Weights of a small transformer language model.
Size: 18 layers, width 128, 4 heads of 32 (1 for keys and values), 3.22M parameters.
Architecture: LayerNorm before each block, rotary positions, no biases in attention or MLP, tied embeddings, normalized queries and keys, attention and MLP in parallel.
Each number is 500 + 25 x the weight over its row's rms, rounded and kept within 0 to 999. Layers, rows and columns count from 0. Numbers have three digits each. The size before them is the row's rms in percent of the matrix's.

# layer 11 attention query, 128x128, rms 0.293, rows 21-31,53-63,85-95,117-127, columns 0-127
135:505529498476498453478501457510544515485489485513520494505513494482460521513472509528540482473472474455428517470492525453522489497508538514503513489519521557468523486484475477453498529494528529503524495506509508470508508505511489509504479478491479462530494503494483489524496514459531486491532520523587538482516527516514510460437505489518484489520537512535525472519504517506471522495486
149:566507493498487498484501522536487482499561497492495501499493477481481497508551478556515506541485538520506503480496516502495475486458493480505492531500540538489483482524477477476541518496506480491456487442497507482496465489496485487516462543516459497489483474511504536476523465490488500491512505484505466510490462503522495523554509465521453509536527508452532487475543482528471494542553
144:504484508468518520483513458494439540524525504514511524492506486526523466483506479476531499473494464489488471504488518498487551511522491501512549492510465483488505462502519502489503496489509549516536462458520473502453547485525465495516487470492486527491531494531502516535529510471503481483489524511460492516483541510485526509520557474528506490483485459520500530483477499508489506423570
148:499505476489492500518500500492500473493497493484498540460498491515471490538508534512479511470549509504527495488490491511540435472481494527496476487515543510524496459473477511412472481496521487522530520537472536490513527527519519512511518537534479510440512527502473442473508541521495496511501499462491511498469471538475501489537530518501504532498472538465460500482503480501503509446484
147:460515503466542528540525502465515479534535502474447473478512534494494539542479473528504498501483492460491502506493472496406504476507523482524497491483525478524511511541496482508500508521482536510522452462443544539526497470492532498515508523505555464511493497477484488521519489532457506504563496467503495497494517513483476508513483494478469528517488481498512492501491474513488512530498
147:511512529503514528558516462497491447485483504495493506500508491497500507491472476492486522489521467501455511527477510471505479506524543494505544499502495577478499459521461566486545500505464488519488498558504460518490516500492476501486492481504452521511496503503466495517485562523532485541487547476477478480505534523483496534481477510492484462498503497538497447483499520469466492523524
150:479487513494561499489499527478491491513479500523487480493491496524484463502478466509499510501509448540525530492462525503535492541495480523518496508512477500440515470527475542507506519517498453492504478485498526516502489481516543503493508536527495498488490505478578504533473500470525520491507477481495513453500496519477470503564477444516517472485493513552443448457505511480529524495500
137:485530504507499519559501484499542479516491534515525508489511508505509506480493540504501487500481535522508480504479539493461474464506511504494494506536470508497501521514515455477512511493488522534528504524494463474481468545482449492502561472478487484483481524535510506478535509478455480501512457550489540517511497477423501497488501492506542493456496506467448447461531480535509476516490
143:472477479478531527541493509511549457471502511475497468499497513510488542459472521537521502457489470467538531478477483523473479537485525445532520506491507496523481515496489493520530484489486515515496489495453489497483501502506520482450512539484544471507533509469481490515441516509479475517521484524460498514500525508509499527510548449537563521497517510475468526486486511520503516548512
147:536512466529537452537487490516517481526461475466488498491501509505517520534490506517530500498469523456493491490534488504502507480441493481489530495477523517450485533522530478473484511477522492518522492503472504540523577507514514501519518502497502524484478497499492516496453481540518558459471577487531475497474485479479487502463486488516485515516480514510521547477469521481476524528479
136:540479538461541449528489445504496534491501502491512504503495507535491506486498532528456536467513484503470507471516495518478514525437524478516445520552499494525508517505486525509494499518500507453490539529502449476538483477531496489459533529489470494509490501493509527525479511517528507479495486497491510531502526456455501465497500491495539476527497463506526488464475462513448507484532
074:531551494515503499506499508479502505495439530479511506469522463478503516498481520467542501474455436427475536466489494488505467502461497524480505472494519498459507510494461523469493482474528542511494518529513468486520536533493507505515491506503476491528484525506464456485506471498532487550506513504551510512494512524523519463462517505483481520483513529542518515519522541500464504467476
078:543459473524484502470517524526490483490558510499469505533500487465489484495549463516486510501460533533503508514512526498507511502477484477522514528494511492514496486480496449484508494495478514486494493474522482493515465486462498467529524455526452487500520464512464543466483516501438503453468489516498481506516491503480489523524494458544507503510517479452490520512471485546538470561543
072:508467515495475499565523474504465517521524514483504488523507525497516521477526507482511481529512464475510501496471540473477473495532506486462563492466530513476492486506499496492486512495509507535527531503480481503462540481481516490496519445495493557558489484531464526535513473491487501489456541490459504557481507478486498542463536522502519484495519519497484543532500532493461506466527
079:515515449509520505507497495457503490474520491490540524483499509508476508466501507492471497483574472463536475494513517473531444478493509517498494474506523555454490489490505503499468483486527450473520513517535511534515474520536515522476528516519460466483523514492468442494521512500499462538502530463521522476487498531502505501528497558471495488542516559470489510498513494493461514502482
083:449501510469515506537513475483504491518506483448488462498512501553513533541515500561520480503464469497474500462517532491453498487513473475504475503496524489503499503482502479502493526494514555553501475503423500499490510546502507505504529515498531479497514525485475514547506492531458503522502484475507494473453539502526507461445547515495490483503504511463465507514500516495463494542495
073:496514580504527517530504443492481477499493516513481489505503494463496488483461501513483498485502473490528526487484510512485464500506529503513552494522526563500497489509486539508538475492485486501545499548474469536504531473494497501514493494506512582510484514494482489533470517496486515528491534475461494500481509502516515518485448479443520491527500449465535488480523510458473501483545
073:531501473505516482527511507484526486496524487519523499540498456497488486501461480537494518548525494484527501490488507479535492523490546517509469491484478462488490486496452535497518518526510486500464522548489502495497539494514483508522544560513532440467518531484550490499513492465484483520513442486496526447445492528445484481524514469538502477490473521529468471489499517500512478503515
085:481494462521486505503524531522503468508487523521509487472506472468501482517515498496508547493515531588487526516486541484493489477517496499484494514524465435556510497487428496459522506518476528535536493506501517471474503498490473484500555524530470502475468472519499504461529512462465525499518474521513499496508480482430480504481506470531530487491475509500483470492486501518529500469486
087:501522512515534499531471487487521494493480484481495499530500549486496498487480494529503525446541482498525527477484481529490551541468511490506540505512491504537468495511532495574497512500483529497514498522469459495482516491476481492469475517490494493494567496487519493477433533517494491474492485523508470491535505477511507524515535435478510522524484486481501523511470473513512475588499
084:528484500525524497532493492502520515537473492458501472531481514481525546523501498492499501464470464484497531462492504504483491484485483488468554499488549505494467520565512481521483484496508468509515513488454536527490564502469502489545501483523505546518488500476497491497501477505490551448463551479524463491486485492482495524509503477476494519524473527476509566513464536506512527533507
076:478481525511559459543519475513474547464500506513489499518506487555485518472484516514488511458492509505481522486493503524447506531482493461515470518521514498525502480476506532518483513515500516476481530532448463479553478502550477491458523479491498494492491481507521526511489522483491469518493415503522524514521515460475510473491506527505513462498475500506484453515510477529460484469540
088:497556501457467478507492456480483518490488476419497504488507498499481499504503503535552509509548436485491539496503494475501486482461532530488474490518474513493519504460475519492470532506510522510530475493474466518502515500526505524471482521480518528529481509479483435485493499522525522520525517497476523491506526518580515465479479517461489491473498548510505487481541501481494532487496
084:553518511462477508490527487516526466497548509506495500465481495550475469481512483515489504517482527479520470504505490514520539507508500505514466521491505490547476483496452488494550502529498489484503495485504462453487509498537525480482485531520493442459483517497445517544515496498498489524494477479456482482483482540507492473514540490513489509484481473484500466452510489542541478487583
072:485488524474487506500498475480438520539497535500530506485494509513461482486471527471517478511531502501463482460489525483520503435513446486524470520484464516566510504537522546482486514507527547506464493525491456499468543543525460502480482488490528462530497480488504533516490507491543486488479499498503481487513533502570504481483502520510504513505496507496507502484514521485450512451488
066:523547538462498510488492464479504496497517492524481507435510529516441523534509526517460511495530461476497518492514498489486441440488520511479508491514517508491505510462487487516511512486512484528522501449494553506479487520539503497535527538506544519511483509502493485556517489488495463533522509486481444496467509487514510501474471514510507515527530563465512482518482485503492469457525
108:505499467459504462551470471488501511546528477428451464532508537488515512543478501473495488492518485512482501493549533498471490481503490519520500481496485543462502492503484484507491521507519475455492474484467531561496519511500554520524514525483513546535477518479540477490503524517496506474513515479490463492512487464537502484524476528466485493531508499509524479510512515444457519496507
074:520512502539486473534514472497498527508509494441484502502525507504478484510495502479470503480496429517432509494492485511508502481499542497488496500481530536494468481494482507447477516510514514503463436539547483506480554499519522499447483474512457508522490480508499510515534535512552497534493511465471477536486522485517520511486485510518534461529531520504511453494498500470444504509512
071:502509482520530497471487518514490508485515545558494492499487474512483512499461506447454475513503502488500496520509529497536489534482475501530530500516467447515519544516520543500519498522495453506508543520522523437495468486468487493497547530497496488473521540532522496520505493489464465475501457494474509455523476515442490484521507482505540493488496455512478447486482490531545507507489
072:509544465497512504492492476483545492485527508445548561523516449493521556487501502510486496464462549516500504473484460521477523493492461485531489498505513515502524515537506512469527444518503471501508557517511497513517519514531469505492467483475476473483491514511510517563538468508464481503516504471512517451488465524497471487478534491498502487507475484503517459536522479507531497513500
082:532522560483517485532478463518543503483506518478512471512503504470495465512489518509459506497502491512555520473517486527492495536501521517453536491540546502467483505496517508527506487472465529517503478528555444484504498488495484512449514498457524494485538501496472497514464488508497490473527480498519501538498523482517528514454510463463514472489533481494522482515472520486476501584490
093:505511565488516465540497477480527542499494519468537496525501514507510521532509504501523482502495488496474477476483488517474500501479523495506499518520552520510511489524501517496486437490512544572477493482474461496519539480494475498481514496493482483497472469513478507505517500526534507485488526486521491488459518479524509544504530517446454489510472490424575533515515526477466487507513
084:509460570514491512558510468482505534550511503483478485461517486483482489489490518476521491480503463467524513497471460524477528495459503495485520498526530500519523499484514516530481503502517520489513521605509499481560462490505529490475453540508526497502502514468491512549493497506503528516488525484496473523473515499501504488492461439506508479534513472468503515470482500504496512514527
091:518493468507497468503473498475493509531529453455514493469514526458490470542514508502539501542518460518472513511508505474501460456493545522546468489508477488482511540502458485481511499526499497489498482515498514513467504494446503500491502517489500537540450532490457460525540481520508513541535508488534478517480503471561481512469509530486474508515490512492515481516521528461462515455519
083:526455499496499518452490512476479470534527502539563512469488505509511451509560483470489516517527500530555482485517488485483519485457529498511499501486519511515471468525507469483506501507494479474521514474518502442477482507499540498540520537522479527479459468476456507453522493508497505491499528515497488505511497467470489468534500530503503544505499537534485540517459467510503504517551
076:422482539521492517485481499489533458475521523488513513498517507523517492488505523499492468492476494477510541483500504463474471501482476482501552489487529509513462544545514523477507480495479528496496518503516467532527513476526556522474477529476467497500481527480506449502495515524505519467507531509509546537493481453505515439474458477516490514467492550511544493503468525507524500515467
097:517518478475481519500476535497514482510470476466482471448521522469503537516472489535520508501542466523501520493541540498506491481463473503484522501531524481468492449494473509441497483519488465466455536510493533505448517512509534504450492536538482523504495498506489463498506508509498510496492509471491478481532472481521489509524486485536485557495467557529451498466534524488507517485481
095:465524503537480475500489494493539487521463458476506493480496494501477495500456481463492489495500460474473520516495510534509497470517463523518488501511471478481559557465487477486486495510519522472546482475538535546466542484490555505505493524475462532510497541512507493488541497515521530518514511480510477489508471501549485462475482527526486510482505494470475509431521514481483547476489
079:455500514499542529456504478484522466490498472517524502478502502515480454517520496467509504501528473507484481518514478518542487504536516520524463497504459500518549533453510496511509500509495490490491474506510530494482477519430459501512488514486533491527512521481553511496521493500518525537498510497452491512496494502530473454483520455536518536452540502537457456487513457500528508551520
084:485482499466469532498531499491525503514499515488505488515482475531508448469507470505501517519477532534509502517467473493501509500528547505520494508508530463462522509500491460464542475500501539512493473491463495529512526497521502494515504562510521514500501473497487532527492487477490466517497454513440531466504485516474500484570530462509499460488515485486506470448474468530577501517476
079:470530559481511535514525477485504528467528528489494447523507497533520460457460478516511512531491522501501510508474544491493523489468448478441495492496537523454468497467513525552566487511487521511494503551509479500519501482475524509452519513490491533507484506487501525501487485507459509528483487492473502510485498539462499507525537546481511503479547489484475456502499523505507479493494
085:514527448506545502564499497484484503504469523465478506536502516449498509525512503531538464496498448475557519454487475483485530456469494510479504486504573491493471465505492534518481508483479515546474512493495494526489487539510528510475488487507524494507506503477506429449521517526534499520502500495532521482501531528498508473492506493503489491527511538500471520540484505485480474531491
078:548540566526526520530500530510552541481448471482485489469523491483502447533461479509560480521511492493511504498502515496510477497479465498477495507529479490482485509525489514466478490491475466512541511488542532493473505459509524496461523499543481553523483509490495496503489483487497530479489469483543496494508489539514500497512485516525457496498487534437510462488470516495456485492510
069:557507514452482488491514497517516556505494481516494505537491481477485508485473506535538450477545558478482503492548505520472512503480504469510449502533500506501511473491495513492552513494483470484494512513566498480492533512506474497459533488477479446525487495512565532506489523494515485498475493524482506508513521449494529467484474503536468503528530496475534456498482472508520512517502
# layer 11 attention key, 32x128, rms 0.302, rows 21-31, columns 0-127
109:530519471496528464534513467467542530484477445503456511454519491467469514480472498520482462525445490455498464509484522464506518507524539513498504495491490518485498501503484525466481516494506533472506526510556503494548530519471502486493503501455488507521527513516471499500519481504544473535504503534508500516491526509497534477446536538508491502533471515499485519509535510563523525536507
113:520538451520554474497510543537492464551533457516524497505508513483493505479504470497495504474531488473465546464456472507509460497497508508561472531508487482545517509477464475517511510540480488502470458493501499519457539504493442489480471498524493541464501467507518515518537512498517514501498508476495498474538458509482503520540499483490482524464501498481524449504486489516507522483498
103:541484545495472523477501495486510530508536528500464536495492489520521474473521482500571488501530479525482480499471469509529514509546499447511513490468501481510505493513560460483491482485530534500492492497531502515471466557456495505461513515486468478461504493478476510549514499477480509508435532527516507545509542491525500523473510494495518491504527491549526505515518474470482529505513
103:498491517512487487504523509482453516501498531468514521490476519549475474451513513493443497464502538518507506498508464483498461485471461512505426510499482505500490510480484493501545456485467476494567553530505496491541481499472510513465487484501539506491529535502500494492515486508500532493490515475482559458468514488491493492525465547471518514531516547492483501495459509463518533505513
106:551528503473480460536465536503526483513501480483499435521528472497479521510533500497482484544501520483473507518493505531490521549487519471509490488500558454482489498518500519547509465502490491499516512561442502528466509520509502504504506514502522495503537509511506509524499473552462506504487489514508504442493503527498485477492487448484477466507514479465444489488503502512452516554482
107:490491509506510530485536519499525499517499477463454488497503495520505440508481494535466535531559508511509495506490443488505490537465508526487527485518445540506514515521491489475514489481471508496465503581510527540480507497497508497466460493507472481503482509531495515486549522506521475537438504511507485495499502490534476492473497496496482493524488510514478477466525534506479557481435
106:494474523561529470496477520474504520516451504497508468518484509492503533480490471472478510521525512502541523531530501528507506546529424526523492518546501473452493509467497515527483501501463460512469491485552476526546479500498519510504500477509485519492478516485525527510472498504507490522453479493514536473498451512476474454509468476475520467499536492496487471468557488494500486505472
092:491524552545437494514502502489455496501459489523517537494552513526491484513481550470500470489451523537506507508541510534517509497519462504488485509514490461542521488511470487502502474484483543459529521540498473474506465488486493497458500506529484462481498491504491479493562484468493515456503521513531505524530452480479501514510509475533539527483491467525497461477488491528486509479496
103:496457511516484469476489485514503491481475499465530464485499525543502522479503549519508479491512464452530511453532521543450513520455552479517499512462501475503485514486471486488545494491474492540474503544506503490490468486491509454521488503492530472503510525492509486519489527485493485504458504534478503522481521505525524473492469461549486494515548516513492558525531502521473491556532
105:498495440525509489497456509525513500577469497504488476479544529495508502478499506464487494495485495502487487503472508457458511478482509487473527488478531551459487489574524503480513499489532490494497502511478508504561490509528500488481524487500487513515495458509512533470434538501484545490502485507525480496503502502522553501483481490517496501502471521510514580487482524483477536542501
112:492449515480524488522506497428517524545511518479480505507469450535505490478463489511517520493466498485504501495537528482513511510483470529497430482544518485494524483503518486504553496500511473517565507500489489450504519535541436476533517488539498461497510480507519510499518519482514482530505490499495494529518476508509535480478456429502485507528498501516518493507500512509511516452491
# layer 11 attention value, 32x128, rms 0.216, rows 0-10, columns 0-127
102:468491510475464504519483472491455527508501521526526437563500498465506478530509502512469536507494525538523515504480522445478464495506483511510466483542490477494523479458484497465496503515490454497474512476543497495486540531523494493543507482510478519490520498493472498472497506487526470469511466529511509476545527472540507541507514504528556511495493477490424526475506502515498509528487
090:493489549507469527486500491501564523491485498544539528554499484533500479513490489560450503495504513510516531462491467531468536485456516507497538504501511473494517504473521514532517492476511541491473452463476447495517478511516481507490492455503498509499468486502475476522502485532475504510500465438519514483515527523476486479487449507486465506496473501506502525441500520493497520467530
091:521498516481476520456466557471485482506484484478520538486503490474515506511518503494510459525480524498481486501505463494506518540492487505527487500488512476491519517513422504498578467511456477505524496478521505488463543524516507507509497527506481515531496495504456463493494469523484509547496559487494508472503509504525527466541468557496506522502479534523489477436527488498478500457503
095:530486507517498539437515559491465497462493491477491527495474503499487545479499498478450438527512513485464520504498487539521487548507492529521507505515462485536494507495535489484486495508494475528501465506472443491504553496507531492497507474491522471517524515508539479543474530499471487542478502496513501481447507490513525538503538480503512496516443473513497505507480479501509529524441
106:554480475486486524484513498500508504463505495452498508510512499522476478514484502494468517473506514490535502506524553486482515494526501505506517499491531512488527457509498488490523540509480465469509538512508509458517551489510528490503496571516480481531508469492536522500480488475498484555491478474521519561473523475485519487451510551486449493532495464451541514497501477489465495544547
102:546476561498502455487498495510443509488517497523477499504498502466448448525473502542501540512486444490543491481511481546508528519510496514493527498514512472502484510507530521498536485502475518481469494520488489510485468509482493513428504513461569479509490515503512485460502463511479485498505485515504540497523493520534510517488532504518519503484489494497549492511476505513557501537560
101:471508528512514495471509507501552499502481486502496493494501497497524510538479511515497472507505474509529531495485458520494436556483469479505483510503508466479513506505448461503472521510516486421504496448474527527464494467480496503525494526509501493514527488485466526523511486503518503473503547486457527515522478479551485521505506468451490517529467548541540513530502519483536537497462
105:534434508493525501464470550472514510511509464472489493448501477508483503509489506511523489510461493545502483502520496477478517489514459503495524489500499442524505538520483502484477542499501524537495497529514499527491529507517510500459497463513482493483475482492506533524563509496574531476514485477505473472534532511500502470475540455482505531495487531431504490502493502497460487540480
098:516536516515511490535506508490497533508542488500498490504512467483506529489508504456493493493523474508507508489498493462493472495468489511505485495502488500517485522542451537465471501525499474475515487486500506540486484519480524509474520496496435544499475513467565495515502484496512510522516521551473499471485504508521496525545396459500522473481496516476500529503495518479494540421526
105:489501520495517530446508443502477466486491501497530520510506488515481501479511512435545516498519461509561479500490421478497511557542478495519495519498521524522497487509546511516519481523482530504526453512481451505485505518461485504501461532501498514487496487502501525474483509503489506506493532520454487519492533480449521513495542528500513455551491499455489481527492473508527492509507
087:446477561505495452519487495504468474510496485486488480524501496534512493465512468503479499481505559494505483508474528516521459450517500471516501497486507496507486544521497582519481482505511530468505484480473501478531478489497508485502527499509494470496488501487445490522486531492472480481505559515525478495535512561552503549465545506514507490511526477493490530477502498513463497452490
# layer 11 attention output (transposed), 128x128, rms 0.284, rows 0-10,32-42,64-74,96-105, columns 0-127
127:430516505533462504501489518506536539513484513509491491493522474468468506553479482544505522492467509475507497492493491460513495469464488513551490467500522515569499507481481479503515490488510476493463516483498499503498527458486468505503526480523480573511500429485487537529524515511511491454512478566478468482536520530499525470525482491489475502515513533497494500473524523499515511508518
125:513471500512487524522466506439462498446499525516491572500510488514463499476505497483552496497521552487484507492507508487501501501489518422476516521515489469487452504510499473488494531494467477519545482490560494551503500486513486488494479475520504511517512460518512512492519508519489524488525487525436514460541468517492492495522497479488513496516534534495483501572481513497477521490524
111:523525516516470516443515504493534502465535502507517505479508491488516465468494486493486514522525548529460496499499508462496513534522528491493480489502476499472547542484474463513482472475523456473516503462516485513523486491495507503465459450444487499518507529487481489491511508524481497510517494516531535514516504512469513505532481508509519493502547529500554507464543398499512486528499
120:549467493514506457521505481491507486480515451485468552505491490507473494472507482512464515533512507477532481538500530487495479454490471459461503537490532499510528513529494493509520524505499506516499497506429501549499511503483517496466490454507548452510505510551513486500496479547506535503490523478492531504490497493510498506477547529426488519478517538495518484464537456471503491507488
130:454468486463545513508540552479483506519523494517504550486503564528491486506497492470481531477495503500479499513512512517504502530505485521502525503486514539525482505535462516510498485500531490497497492497544498528489546501513495501478500522497493444507524500461503456502453451477486544458498502532458515505506498490488507512478538482511479490429526531533492549466456468493482480527478
122:493504520475490507502445478493497471560489521492520518475520520507492495553483487479483495499453447507494447449544504483525497436527541554485490530522518455510479485484517469495502519539516508496492494481500511512488479500479501494519506501504530469507451531506459495548520489508515495541503487510539526478503508497479485471491541518487471491456513484532487486531514530492459529531538
120:512452460541508527464518469518523489504457479482517500490470526524529488478498510519487520487491502479495517512510544467495508512508500507484482537532489524527495472487466469496459491471464509500525513491513490490478459467478467485515539513540561505473544467500483524490495493512471555509491506514542445513509517513509509471459544497494530483508525515526507538504517479523503480421532
137:531495536527500492454476535537546516512498485485470473509519498478463546470474518487516524471495459515504526514526446502524530489497488501484517512486516486505504469467512533493499448475478554473485469494540491466511522494510487538510464503514486466491438481544503508504536513503498522490480509477468528521528502515483546522493514493495493444505491485495532512469495566488501467545498
127:484512511521509494439534522523521493497468491551488471457479545482516520472508518510504490539526524500529516541565489511485467470473497477488504522469508488509497519524487473517500474510463482490457515522491489492442472531450477487548508485470536514502523525464496495490504484527544485550509489495502520519499505526496523506483509456487474483523463527497515486490456526502548488463533
121:519484474489515499513493537485510500550515455490497513474525485502533546511517512495491489510481485497498530448508555504482497468500497499441522521470473488510498485520519527517470544481507483477470511508535499483526474497495537507471506506490475471528509509499506480521520495493510495511474522475484469473478446512486544488454517501547540531542477499482491519491464428512558458551504
123:515501508536524542563459470500521518497472485533525474555509482508481475516520511528510525491493490547530504486460514429515490475512513511504493514494477534485485474507482456474473540479473502499469540524466516488516484527501493485452476503512529520523481479461476495519510460498511471480497523468491545534512445502509513481489458510477500505506526521508475531511504555519473481520471
097:524504495484512508480570479530462488463519453534507540520503551481505495459507489497533508488543480494510484483531503515511498525516536508475524503521500516455492527552499477502465455507469484490502540528491501504490444544463505525451481542467524503480519537493517488471480479462464505546497567483494542517505524502481483506495516496501495506504480490510483505488474470480473473489503
086:484499528471504513469477466491507514550501511480495457493508499499536472483492508473438474431482507474513481489535473526472503482496504522543534496492511506524549495467508498538489464491582514523476534527486480463504498495521521514509479509482492461479496545546499473523476468490504486507502517494568514516449504501518517531500493504476524510475467480483532509455528499523509493502489
104:474480491493504490548491511502454507520519501536485501524475499517478526539526493482467528492469469530547508503495516484530467432505487484474525532515527449521457487482541517515473501551469512517501507515482506510494467507520505494540533512560528521479510499526506543504443509476525505497486474509474482507508475501504472510484495467531493525493456436503472449507488519488506508475468
094:473537480509503538470526515532451518499482526527526469465508519500519494520503488520529504529465540505485465477461498504492502540540506497521470452511469495491471479477511477513522450516518499451511510476557505430501493503534466530550504529441502531505503487447483496498521526453518491472507502543507499500537516484464492502529460495495489508512509510506513521522502521524479489475496
096:532488533520492505484500491526488509505505512547534452510478477459521502512515478514528504519466485526532502490497483452490474497507495468510483515498478435500516521468548481506511452532442504510504503486448482458470437485504499456511500494528552541492475529545506520489503514532504478536504500514528454504483545524498478463530466499517519510519518486515509463516529524493501502468508
110:507500480511482510531549517507478506447490485502477440523491488438530520511501470503502510482499519508512543523495476468480499513476483445497512494536523522503529507509499533509469476464509492522476534496467513520488482502506527486513515464506485529481515460526524503444485505512534502498477525511482498563471518458555543535494467455511495504540511518523478528463479485510522473490455
097:535555518460532465495482505466511507518519497478483515518528462524472521486484473489462502510509476490522468500514470536507511479461496524543521480456502501469498509529513535521533508492535510487497495470454491493488525563524567507483472501505474489516481516481530532494514484524468482497473474454493525461490501498448483492508467527514510478533481510506466511524454517499499507568497
092:507505500476510513504527475499429475521520560524546522504455517496532472531497481495454510500509500521481486496482558464476510473543513467474490524502485523521530473476464466495526502551508481526494534496487514501460500475485507490497535530500481496484496504480478509510490480501530487498515483531526489472459461475508477467519516529506494549496523520515469482535499462508482565455526
084:496486500515507514524490453505503516497510518487511566531504504518527449531498489505531524475480497518483478474462528562550514541511538573508476469531479494462515448508509466502502515471508509507539519483505537527502530472531506489471474501535466490509503471500510513473479499509464495451469481466482486477499530501480498527500504509501505538503512471452460501503489484509476531546489
087:489528545495476500503515489480491518503469532528539491483469496519447460502465554526506506509490514480531455514486462504484460520477538489487498468505511531497466536504490497495545438490471492484500525460502500526514543540532492520513513482471524484517492513481479450501480512507495497502508506515569485507513534542497543485510499500484458482486493496511471537456531536499464508456502
093:464532513466480499454554532510533500520521524465478490488487505474496526500470517477457492507475508490456501487514478533526507494471471493496446476532488507523545525473534502504519485470507513506504471502516501507490487482516475515546499506454485497488532525534517533474436487505454539505493490466535485509492508509527509527529516506526513538501489475461520503482473467489559540461540
088:521482498494539500510453507478543508485529494490508536515504485541518461495453481487507511508517500455477512520468511531502516518523495487503537510474496496488482505518512551537532530463473550533502484547461484492511505514501507484498458467467524420490502493516524460471528483491501524497515469467511534492491477478565463496538479526468507456472514490492530500525478506525512484493470
089:490512501491494468483500534481487497445485488523511505496495538483512498498517474500485522541493462517557506535482501521530514536505517543487478494516480490508468515499500508447497500477500493440554485532502526487471497477545483554521517525458524482479510499465501483491473570445508513474544491476540476513501513469502503510469472540505522543469487512515508520513462509484512458475498
096:487525540472480519514480499481496488517529529473520478460515555516528463449515562495499491490514465494492480478507477501497524468497491499515479458496487513493473476540514501494509533472533494485507488522536513502450528484476483532522511538454458497540444513505508480518513505473497507482525500495500434488496495493513533467495544529468538495484471545500473547534479529526489523500494
105:441474538483461509553498500464507502526534536484504493509504476557509517526525526490496479436516445482485516445520478521494522484517516499514517523488553506512518493503500489525469496496517489529476495476500486498499522498482529525450497526521440503493534466483496515501470447514505523522507493492495463488506517498526479495494500543534510459513479476471468557501460492524514530481489
100:513558493542493473505458458492530550450525493509479479540533488488531515446547499530493488526523583494507469500519466520510480512529496506500458513469497465486488504483485487514509542478490508530472560521532513509511462502487502511531485492510505516492499477498478502494487520502486484476503452467516536468498436503498525538542499488487506490519491487462513508515481508476503494493468
093:492548498501521475480481502499513513530515493515537536475494489519487478470514515526485488504499521505513514486457561554481503550465468492517499481460478507487473516513494501491527491514469523468508479474532493470537512485519502463468460488492483485490518541437515508546519499518514508453491523491466428488503523535490483486495462489510522523436504540484513497487494473523546534506511
088:473474509529493490526458525464482519468526492503532515472522509479517485536515507524542486513510522556488509501488456502489469526527556522475485483478476509509523524481486531512483493539545474544479476513509504522511522466486490512495497498507452515484465504489509468514491517523513451429497502536452540515501518490526519486489495467490486569450475523458511500508489495476483493532495
092:432478497474462519467532523537497456507498461508474500476539477525531501531544476527514487535533476517503497484500503540482487491510490517503479495522485526502465511511477461509463548496517439515505475510515515497520483524536510469502527501492511543495493513447513513505472513511491450498524507437520484502489510479509458529521497477532511526519488529536471538488478460516505484454501
078:528470528445519515547476542494486493480481480480494546515504541502455515506499519537483481520503537494465460531507496500497506540520509479504487518516474526502484465473492519452495495476536509497492431508506525485553488470511516488487515539517522468454511483521496488527493497438460518493519523496564531491495510505499527473511526520524496485490519485509514484483548481487465467501458
100:466478542527465509538494471472503504472503509481518499537521506524460504509503493488475485485497476530500512499503514537517468474516495505542498503504529551476489509526465477479476505489526531526514514479470508483485502489497492426501524515520449537463476503508475541479476472493518515465492477480494533522522543487535412496524496526482496495471516508501560465527510515498489555486489
086:505497514476532491428483530481451465501515515510486524460486516519489473505479505464492464515528536525500495511507489476483512538512463484505497495475512470534485519491505541526532500505481486498525526489497477497498474505503554471532511486541502506429530498496535525527518523539465495512518440522499514497468551495477480462468570519537516491492491507519479475529516475491490473506489
091:563505500486496496548469499466508478533480550481513477467508515533507528457478554498487486476464553518476473455505483516508494511481436503478500473472487470504552461502532535478488482520527478506518492480516509477513515460498496491512505514549458479495504493562478505536511495566501518508507469502494499496493494512494465489466493500486485495554494494512501491514539514500506544484492
078:450482467525511478519526485514523509495514464474513472490503510497480500532523516527514506552518460553477506504527504511516500497493465509507487518484505502483506521537451519517527545536460476522472529529460511536501502513479477436499526497554491540529509545499474496505506460484492490538466504517456460508522502483483500447468501466541508488487510484514503442474524499473495500505471
081:498472436485476466495488495485490517516461473468450487528486467501481518518479467519506521495497478475496487515514472544498494537491550521503515537549521514534508499478476503447439510507459525538506507518483500498536513537526479437492482470534511487483533491478527521527525538475505483511488520469534518522479498470482496559495483494507481512518526479508513478498469519483483478487545
081:533541465517530496459514489504520515494451522537463479519524492432488463466490509477535493513490562506509495484529485481531490506499425535510517488508454489493498503502488504470494501515495497483520492533515533524499489524491494466528482483527515513474463521499500545496516523482473440501520501521506521512493476529472505463501473446505534503519525461545473451520504524501509520503520
078:533532466500477503517476485497495482532460489475471525509521471493462513486455502474525473473498465482435494514508482524522517516488537521532533443533498516469495452549526514434476493498528513503513485478476530498534539504487467525499484478476485491527484533522480545535534527471534495510468505486514510507500548500512502495497497503487510472534484505487461494495496512549506540496535
075:475467515539469456449500492510482496461495469478466533495508475555541488486504518510502478539532503479459512533478479483507499495533505518473510477486513536529490458482520453473482519493505507477520508512535504497490537515540462504525527538559490519516476485502540527521443513447503469498485501477521518487556464489504481499524487468478547521508487456497515511488518499502506502488482
077:501515495473499483518517496480480516537524478488493520505473500477501498520500471451512522489539489512510533456492529509516517441507433523515532594494544505503481523495497490513554513513508498535506494488507513483480463490499477477499499473508468507470455522543506483474480476469513502538511487493513510504492493505535489526492478493502453443520543439501497469521533493517513500515456
078:490507442482516505549467472477483549466488488470466456495512488512520504524505531512497475461478560494490501515555550494479475523481484540568492484507506508449479547498534496466533502494482525513505524474484477516503472506473493504466509478493500484490540540530503497466490496490510539526473510516490541490500483507524492504473464526483487523522503473510522460494470514537485508492461
090:498501473501480557496505521510515470512517460487528464493500471541474481498495475491480489501517457516508531478475497453482568542482475469478517484490551499516475491516479509493488542539488494526515497487485442475512501510525531538482529477467485522526498531462483517493487531494490534513484514521439478534492508484504465481478463542476552508506489483516457531508520501488518540521508
096:531526453520518504457530500550506471486511498527481529518516525436532484460514440548513525543543527496493490531469437498518573514477503524529475488485498469518500480470492478489467525531500488524520462533486459500483475515525495476508473481503533499502521474508538516505515529509465499509502475497495498489484471497488512518488503469445528510529514491477500494499506517464481489488492